{
  "n_layer": 11,
  "d_model": 128,
  "n_head": 4,
  "n_kv_head": 4,
  "head_dim": 32,
  "d_mlp": 1024,
  "vocab_size": 8192,
  "activation": "gelu",
  "norm": "layernorm",
  "norm_place": "pre",
  "norm_eps": 1e-05,
  "positions": "learned",
  "qk_norm": false,
  "attn_scale": 0.177,
  "bias": "none",
  "tie_embeddings": true,
  "parallel_block": false,
  "extras": ["capped logits"],
  "init": "normal",
  "init_std_qkv": 0.028,
  "init_std_o": 0.00596,
  "init_std_up": 0.028,
  "init_std_down": 0.00596,
  "init_out_by_depth": true,
  "optimizer": "muon_variant",
  "lr": 0.00719,
  "lr_mult_o": 3.0,
  "lr_mult_down": 2.0,
  "beta1": 0.95,
  "lr_head": 0.00814,
  "warmup_steps": 200,
  "schedule": "wsd",
  "decay_fraction": 0.752,
  "decay_shape": "linear",
  "final_lr_fraction": 0.05,
  "batch_tokens": [8192, 16384, 24576],
  "seq_len": 128,
  "doc_mask": true,
  "train_tokens": 131700000,
  "steps": 8696,
  "dataset": "wikipedia_en"
}
Each number is 500 + 50 x the weight over its row's rms, rounded and kept within 0 to 999. Layers, rows and columns count from 0. Numbers have three digits each. The size before them is the row's rms in percent of the matrix's.

# layer 4 MLP down, 128x1024, rms 0.158, rows 0-99, columns 640-703
098:431522487588579548494547505531550503384445498404419514448581462556481459540472513455578561504433535526437413488471603566552556538482507509573535480503423374461425457424497487516537498582485488
097:430532528504480524483630496428422469451497398524441544480477490506536494496391451493477478494472434499499519448515486477569535453479516493475446555546571585488586492515496559547526460518503565
100:552564509528521551500511544483554436390469605448514504496544538475505476459446494470478443506553512639439513453508511510450416449531573423472524431525521533477463518449473488439456467526521478
098:462498480439487517512534443355466479466467420436435563589523484405505537501518497539497456502561459593579509481450478494405436520494501503419467428375428501477538515529501435519459567478497560
102:485488472517442389506596479491476453565570493587558515406516497557592544476465450492478497491507505425467530474465582469479435532539510500583496536664560460496497510496593515459519471457437451
099:522433471378451538464437561483511519522522525598499580568540449431527458520457558443482510475543461532443382468419532514457569477517472607496550475501512574518435535531461468482455575521452436
095:492543505513507541473485568542527508508517501608473527447438575438569502518446488545421530498457480538517578480448547470568411466451605472509565523532544515499506536502476476544503489489484478
103:535510478479530554502463485502554509472488502456538546484471477533492468470476458431502448525548436465534534535476461550583494530565530508515502504542437544575446383529532484508475493481485554
099:521579437427505492481568500460455468537478534533618571467523541448500508517502504480620469416491542509428459486435583508569515515512531549476499551563425398531531472426528528569456530529525408
098:557474458485445474569435512479503514470571491471472525531500489424528504497434583382421497505594518481528523549493482465556420553524507497484508471517453561543465530382496475503501569430492510
096:485497434505480517460523478488524525463457544535532490503502511483456521480490446575577552488497437457475547521534552489539662489580496448458551434502478506449535533600466509545492492519515503
108:531492430534421448518466542535482515591539526498455557465529491452516541466515489492506525469490417521456448558482498443493402560600485497523494490493516500506420533508418496527495416470446508
097:534513508499610538477523465507506572541556519467524591473475494529485460519471445527551404402455522542409568516494441411474425437542507510492518497537433392592467532452537454404438612539496527
099:527438470534484517434433463494515484461562527498490519433492432482462471494480449499567481482452560539538407358583483571422472457510530476567504540567522558449566490490461500526519556459530503
099:554520529497581460505402548533514461483590538527471563546553538552477530510487490550402471568466522491531487598551500594467522511510554582673443512492533426558529558442493566444496554410502544
103:484538520531537507463546520537399541459528422537445460493462427583533521595484489545423468533499505603517523520510531531520537532465426525457435496520415505524579543548514567406497487563630493
103:543448425438516556504538580459489492550490484477527465518481469462475587466442431579486550583509537539586520578461478537566530391506491526449479525459435509451563506548513475488514584477498470
096:454495548486554526460467505473464477416512599486559550474472523503547483584587491523471590466569503549459533533583525453539461443610439468491473451551499526529473499522444497571388479564460519
104:401454511496507530437520556480489521560454522500514522526590477485608543403481447531548475437539546452517486568504487411491399484505477464424445489458500489497532504599509453412420545519491485
105:436616453487451468554556527432523529540507519589462563507551444459503599519513502503430555595569466478428452550461464508547578573411508472494459526505629479548467562493509523522538510513496489
097:495484456560540469504503425477511542472604426563516494551515493577513467425493476488395506521516457459470516496485448568494523484635507517581532478575590483470404490463515426500513479506461477
102:474559443536455534466530475513527444682469588499542452543388554460562552458455561553387497572547581501544532445476494494437474535562516433549541480490531412494478508509502495528498441488468439
105:537492520478572554487406529416440469551511510351540591529453522472437517522513509484544456488504449479497551502407432498537537507501504505370423524454552517509542457491478509622579393464501558
096:420387481470459456432526525513485503429520465436546461536456441541482497495533534495511436452444466548551510478479430528481497468455514391449602472496440496489475481488455484472479590507511504
095:527532548516528456504502537558579504480498533533518471460525422624456508554523637461410438542555530509518425486587494583524491492450577487569539474523529552482484374528569515453530494533535586
100:455538491462379448465494579520510393409325482408539494560451500584484518488527550511458496399485566538506475505443519484407480547522555453452426514453454510516593550579477498524483547426563489
097:425523524488473566510423471492544437488482494511483475448518503464494556488607502508597471475508517470454442526512476503630465478416369392565458491458593540520506503497529492466526412533524482
099:565479515475381427416426492469475483451416429455566510504511431516503419519497466531389539415538468453491472544471479452491530458582509457498437464437474407502507521543474454541475498502405411
125:446460481477439522492521447419511491403507451557508487498539473546571540454305552507518509489454566574606454539401466473471462489502430506488463420538504543454545446490523455514524509516529478
099:554497504599482549490526480476576446450534417437489557539512468500579508451561511542539494545485431579475436442542373470496438596469543524482457482561431466527529473615477497520555407446522489
099:499496486565535388553466450521494486540472496634507514478519497473527423482538566492457517526590502444489569520491613584497503468465502617461536528489486493438504497562571476506503464511428496
098:528569504551594447463445540521495489561500513531538496541574462476520560518472593542561439405522508536483551453477518442566516505623428447483570518493441496423493429530550521559511479515576413
097:536502467523508502495498493474516459569556533487455427504577562488520480543543537460519553496480423431423599463491480479541501498484623554430530498590412537552507584592576502566563446485478468
098:478450528530485445468581510490523548495606507474359424481565624519501472503502633511461384450478554389562500427448494495421515515566475531509452466461561568504489564585453510524498501458575470
101:566544509595494549528508565550479518449471491505579535517570451488432472527501475471499528565489447465472531480537492520535551401383483488540596463456430449503485412465470474443518559486545537
098:530444600521481531404405535456540469545401398482515485519478525493465549503469477475489533521542531507533495466480565477481496537504524493500455430481435492419525486536574505517419550530519502
105:433509441567411516396531585524563471546435415545502463556479456501531476467566537541481479490387425454583553492532552533508568517485550502518525541467505481523505492485564513530557409477515462
092:526434549638493491587606460491434494534523468471487550573477504546523355477476447518588492555545504509497552529538488513483552496548533455433539566506471544524395482524429504550507506451425449
098:457433568522457398531528548480496488525517441462590532515501447479568455519472532472530533505512537525486464529483485544451555509456596576553506476457477516523463455525523492537504545492499483
108:460587512459535505555501496465557604535544516433478528546475453528431523611457540482567524504512621558514547446532417595442440558503502568507590497513504523547484496508510538482521592492533493
099:474546577519537498427415314448545443516517506514544490506460441534474540431572485480599514574571379535561603504521591514438485481572478464473469429460448457601543491470481547448562520506488511
096:411495476513424472435438584578510539514448432425405564493489495625443551536513604545436490432462533443484461415402477517429594500440583490540496526502594435460495498427528585424550493554543482
102:500416542588519466551587449462534573465561531419500465503578469382454446517386401552488592510486545515433529597470573489514507502555479557532505485534524410549497493530487535573536437447474479
106:445542431430542452423370495551523491566417489477479503518476485521560516490574506504520446546509533503508543534518494509498498514539500486587488421545502544533581465594482464482403487491494469
100:487486437497561403458488466517465416479526535436454582538495342465468501437540478518448502459471526533442474513608606484516535416477485552534513511423465488509467422470373474489449506544466446
106:505477585537532503502442506510538589397500520536490454505536547558469500517504546544485557504562479466441554508525396434542459634454525422399499586568567502590513413494485533411424478508494425
105:592529462570481497466512497449541506599510464442450501518502543512511496491533478520432436553542514480534506513528413632391465488448532512504495436484481509483466421517500463528496583636544544
100:428556450556546496499488522556462449399552463442503475544445462493428573484537512528514550549469524536533471528457507562511591470475532490524524583431507521543490497426562470603413473462566574
100:430611545452541491507581563572471627560537496578472546484586390496592509521561545527468490508438479493525498507433480483526423524540497612431402481463561452520480491464579534471519533382497555
103:454508553449529497592455499576474574461568512476544418581518579490490526570485498495627550546523461555458437515458472546514603509486592455495486534490495508482533508506538596422524426536519467
104:460449503401395484478504439456438479514451465477448428424472498508597529458448458465488489569456515458491525522429493442567570469510490464542384599447495469539555515483491523519421570474487479
101:538608453489521531480489484439432521501416428497499565466474619480558533437491488511472561507468505447444497476492525436350418503496456473482501431516482506416554472530452548519419424535431512
099:473534494525592477514427520607514429516508423503527432478536394584434489509468550509497515530578494481487488463480611444516472526488441473529430563413585446429472539597473516460518598524434570
098:544588522458500561421372518444450622466464516444541537428491455498542475511500483565494454499537532502469616527518470419496617523514519401481452449508490481421478513436479560453505524460421510
099:420447505555458437475425439506489497534511523580508578564480533465448514566539527522550519497487427428553535492599585423498481530470478548559520558556426565489485457516441451606440371439470558
098:506555483531629533600556451427458473605489416411492504433537444457573521547470462497458482488551561509546560494492510530459543481579561537528505528560525537515545513571430484443505525569381518
100:468462450570507506506486543489493423465507604411480479561518509537432460510487389530523550530456363532496540454500543610517511514448558477500481497549485502505492500483543513639503452444531571
105:464389477553495488449595425513412508492444425450553471484467508562613508510495573563560461539585576441509462513447601538440587516482575547578484511478530541458400496488522514483503559563581494
095:541480472496480473480535421492356438565553456475466526507563497515432509497518432489528501544532539567499523460561449503464476571526480451527481473416435463486449469547481511464503528588487471
101:555490486426594489514542429484511542537551511391555440469503433563554434408545653543562503568575540511539544567485492663474521531481495458504445513521549485454518469542508474517540518440450512
097:410558504484544493505478519507460445516546505494561455545452520399469467498473616525547515412423461501512478502435552465477460539524440469509405510417558458546436461482559445635546492499481453
103:599522432529526528522488410485487480562466516492520422494482668575417481425475476530605480506558498512427601589499581581500490431566560499577559529564290412403535423457442476437466676503491501
105:507539544479478459541518411523519525526542505547575476484536495493457515572499511479506481472509461582493456399561421475468474570500557488533473520572509523481395392464473551407502523420454460
101:486604600501558577618574420507563497604465448525476620541449479495582633494566547566441455469513422519454574498474525502491471482475477531550552522449506541531515433565643499433602518522495460
094:443525497565498533514478530496518470462536525574434262500586508485409545498493558521441444529493555547461488501500540475523518431511472556494510484383526619490468524470544507425513579481510535
097:466515570547478522527455424426506493433469477511640522574491397495511522567485520486548591526507538522544527468506519442395487518494429494640424458533469477495511487434472501591490470518623492
105:500510545517505532508593470519477579477465436635439484485522513490479494493492509493559509512504472438440525435603492610407464508444439588516509480448529395538463480439470460482562499488409494
103:526484445547597310544491525528511540533521559459439564552576549490512521434473549496539494422501373470616405530527663555553545489499477590471520457491544518537531503552489507534499439488551503
097:528565453475506544564586469419493555511495545424426477532488507468497524524475478502457519567515475479465556494550449513501528590471538435541537527449554560487531448522521496585531430534488492
100:584468481549508484577458538518480528430420500570525458438503501489444546524521528498572535474471609510479518526616433417402469482512417549554498478578519542468573580526535472439518421513506567
103:521389529554541494512556487509424437506488571598577526528481452512518470416466490489579554485446427468455435548553547511527480426476443456448499554552520453499510504432518511551519497466497388
101:540443470470506575582533460548490511490473485486472471480610460456478415595530437458480447528536529496477428532501494495503529478513500450554517542547416423431482548587439511453530395404483478
096:530501508535470403463477526643448450557484406507528442475474565526554505495482515473594526446407453481512512529433475470551453470495474549447444430475567429522487605535407484548511540489478556
099:530450509525464453486499554558531533448444568490421522480422471492477467534494388468469461427527422472466412481552601400476482420506465437525524453545484522446380535428463501586473580428531515
098:524533480458492575510599598527503451456503459521476490432428411471471509458496512393498531403495534500603437425499490503567471442501462513331539623454515563463589497458459493491474520554489465
101:543474523597508429510520513451501504431549398494420541531488469517384505562542404492488511483448556495537512476517479475414430490477498582509489478496432497536543567521470492434465427558454564
093:543496489434439563525574547499549428553446510418528460574441501469476492410492568423447556561465503469503463487517382502568387503492423504462501524562500531585581585506555532426556530505521472
094:529426506499434557541613444548486520428469445568464453515497533521510483447572501469604444589528509520649495545551430479503463566519495474535426497519499583520506565503563491559472604522516496
096:535427587377503429496526478517418539539516552506523482576393527475524535470468393570419510440508471492445490483373525490540480491519425484448419543538465505493503472432503484519504493436453553
094:500538562507435452510490426504472541578583514494542514549552495468484423482591479474490499563572552424429439477510501502520495547536491478599584446496557469343463389496544491550457527620509466
098:504479464436423502439459463605490429537513559507596554486499427565494478611522647531469476454496514471537439464585412542484478502454451449492429484544594547441514545551546468513468575523525531
103:475444563431592494570522484440517521518511500497443491556567446517468543565533511545429428504460558559547489576481550489445570568447534423530472421411523498521432396530424455487522594511576551
100:462493514460504559476428502444473496473525498582447547560573525445545520560516454578512459539524430567551501585405407564447581495646529443526551520494517444562591518492549534488533376556474478
099:494480523442470440463454566558508452521457583586588462417496432524407514453552536418572518496512514506466534510536504532538526510477473533453515504466542449403533521427511458483421536409509419
102:504485458497491507438470563456500442480486561499499407447479544519525508580547490514575525475551475477521509504451457480490457438519526456543522507519560480572533485550519469488430534576545611
098:455530519425482565509504510433460487491519587560514382441461510447498523479516579446430520531560457463619512403457625442529448483610491565544471536466435471425517477450602467446562584510570455
096:494496392544486554461535466549568515482466488489416467453472472466530454553494475482485561530510511478488525472465431474508488476523505472616517453556443519470445503527459508534507512462498526
099:514460532405451542537520466566512586636508532514498630577429499553549492480540481525497416424468468565451543580477534487510541490498619484482531411484399413471519488542515477501540513464429563
097:535506570444459461470495605513655511495411497545568502508531529497491524554463480495488599511503464534480375545635438406479438547403412486429507543360432499464541436471460487426456493653446461
100:470462515464521512538516558571502489466499442478490473500424554496487417530557536525426490381503465453454586564523496446559455470469516503433541556512582467598472548530413513574493486459510499
099:504572479548523529500496619496533421532481473545472429490394451481531449448519524469441522496540418495509508506459462578521445478569584530511458511522462560498550466437486528487585441513468510
102:518441554502404424525465420590380507536493501480498541464526434519563421469545340494425483407457476523533491482484595493449506454470533525505494450535585550476492540499614445565466456477516460
105:630424489486568531549545455532518465463507578404452504442486566549473531491436561477487449462497529590488474409513540564488544565519545481562578441467535426524462523441449518517553534476505477
100:520469454456569518557543480411492515526509509515541557558562556331495549503496507510581530557471466457448407535520516412618510542574447532398433488522502536487478618481503479422485476488472450
099:559459524551505543584543496536571499450528458472504489477475503441528480445456460488505531453525457554460513534527533500526480467475547395500491572481448576407470453442487394587558501531467485
096:460492530461486487479545450483565460495468557529589469453453556415502523577528543520433481478450433468551458495575401537522470499526476459524385478511491472561561536527394461464531515505501597
099:523430488470527522502432469496558551480540458465401526525471526505487482605454509508487513544561461478509512535488503535516506551531462497508516455482525585507481559489478473600543408458525536
100:483540541480494521439499463458495498484480513616552475507517460508504505476465461526426513448432556477460478539517445516545546507455525450412490505597633506571562569497501441505470489480443538
096:476519544549497493526558516473456568504504497510512434512497559492483516453502511447616398468472484491507543430491474479522481471512465405510446465550575537467560644525542535423524491425551480
099:532432524522561520459472593561518520416485519494458481476558575588508553539439487582487558526451481522461448474551445526457606571504599579586588512607512482465449450491460454478514486460547472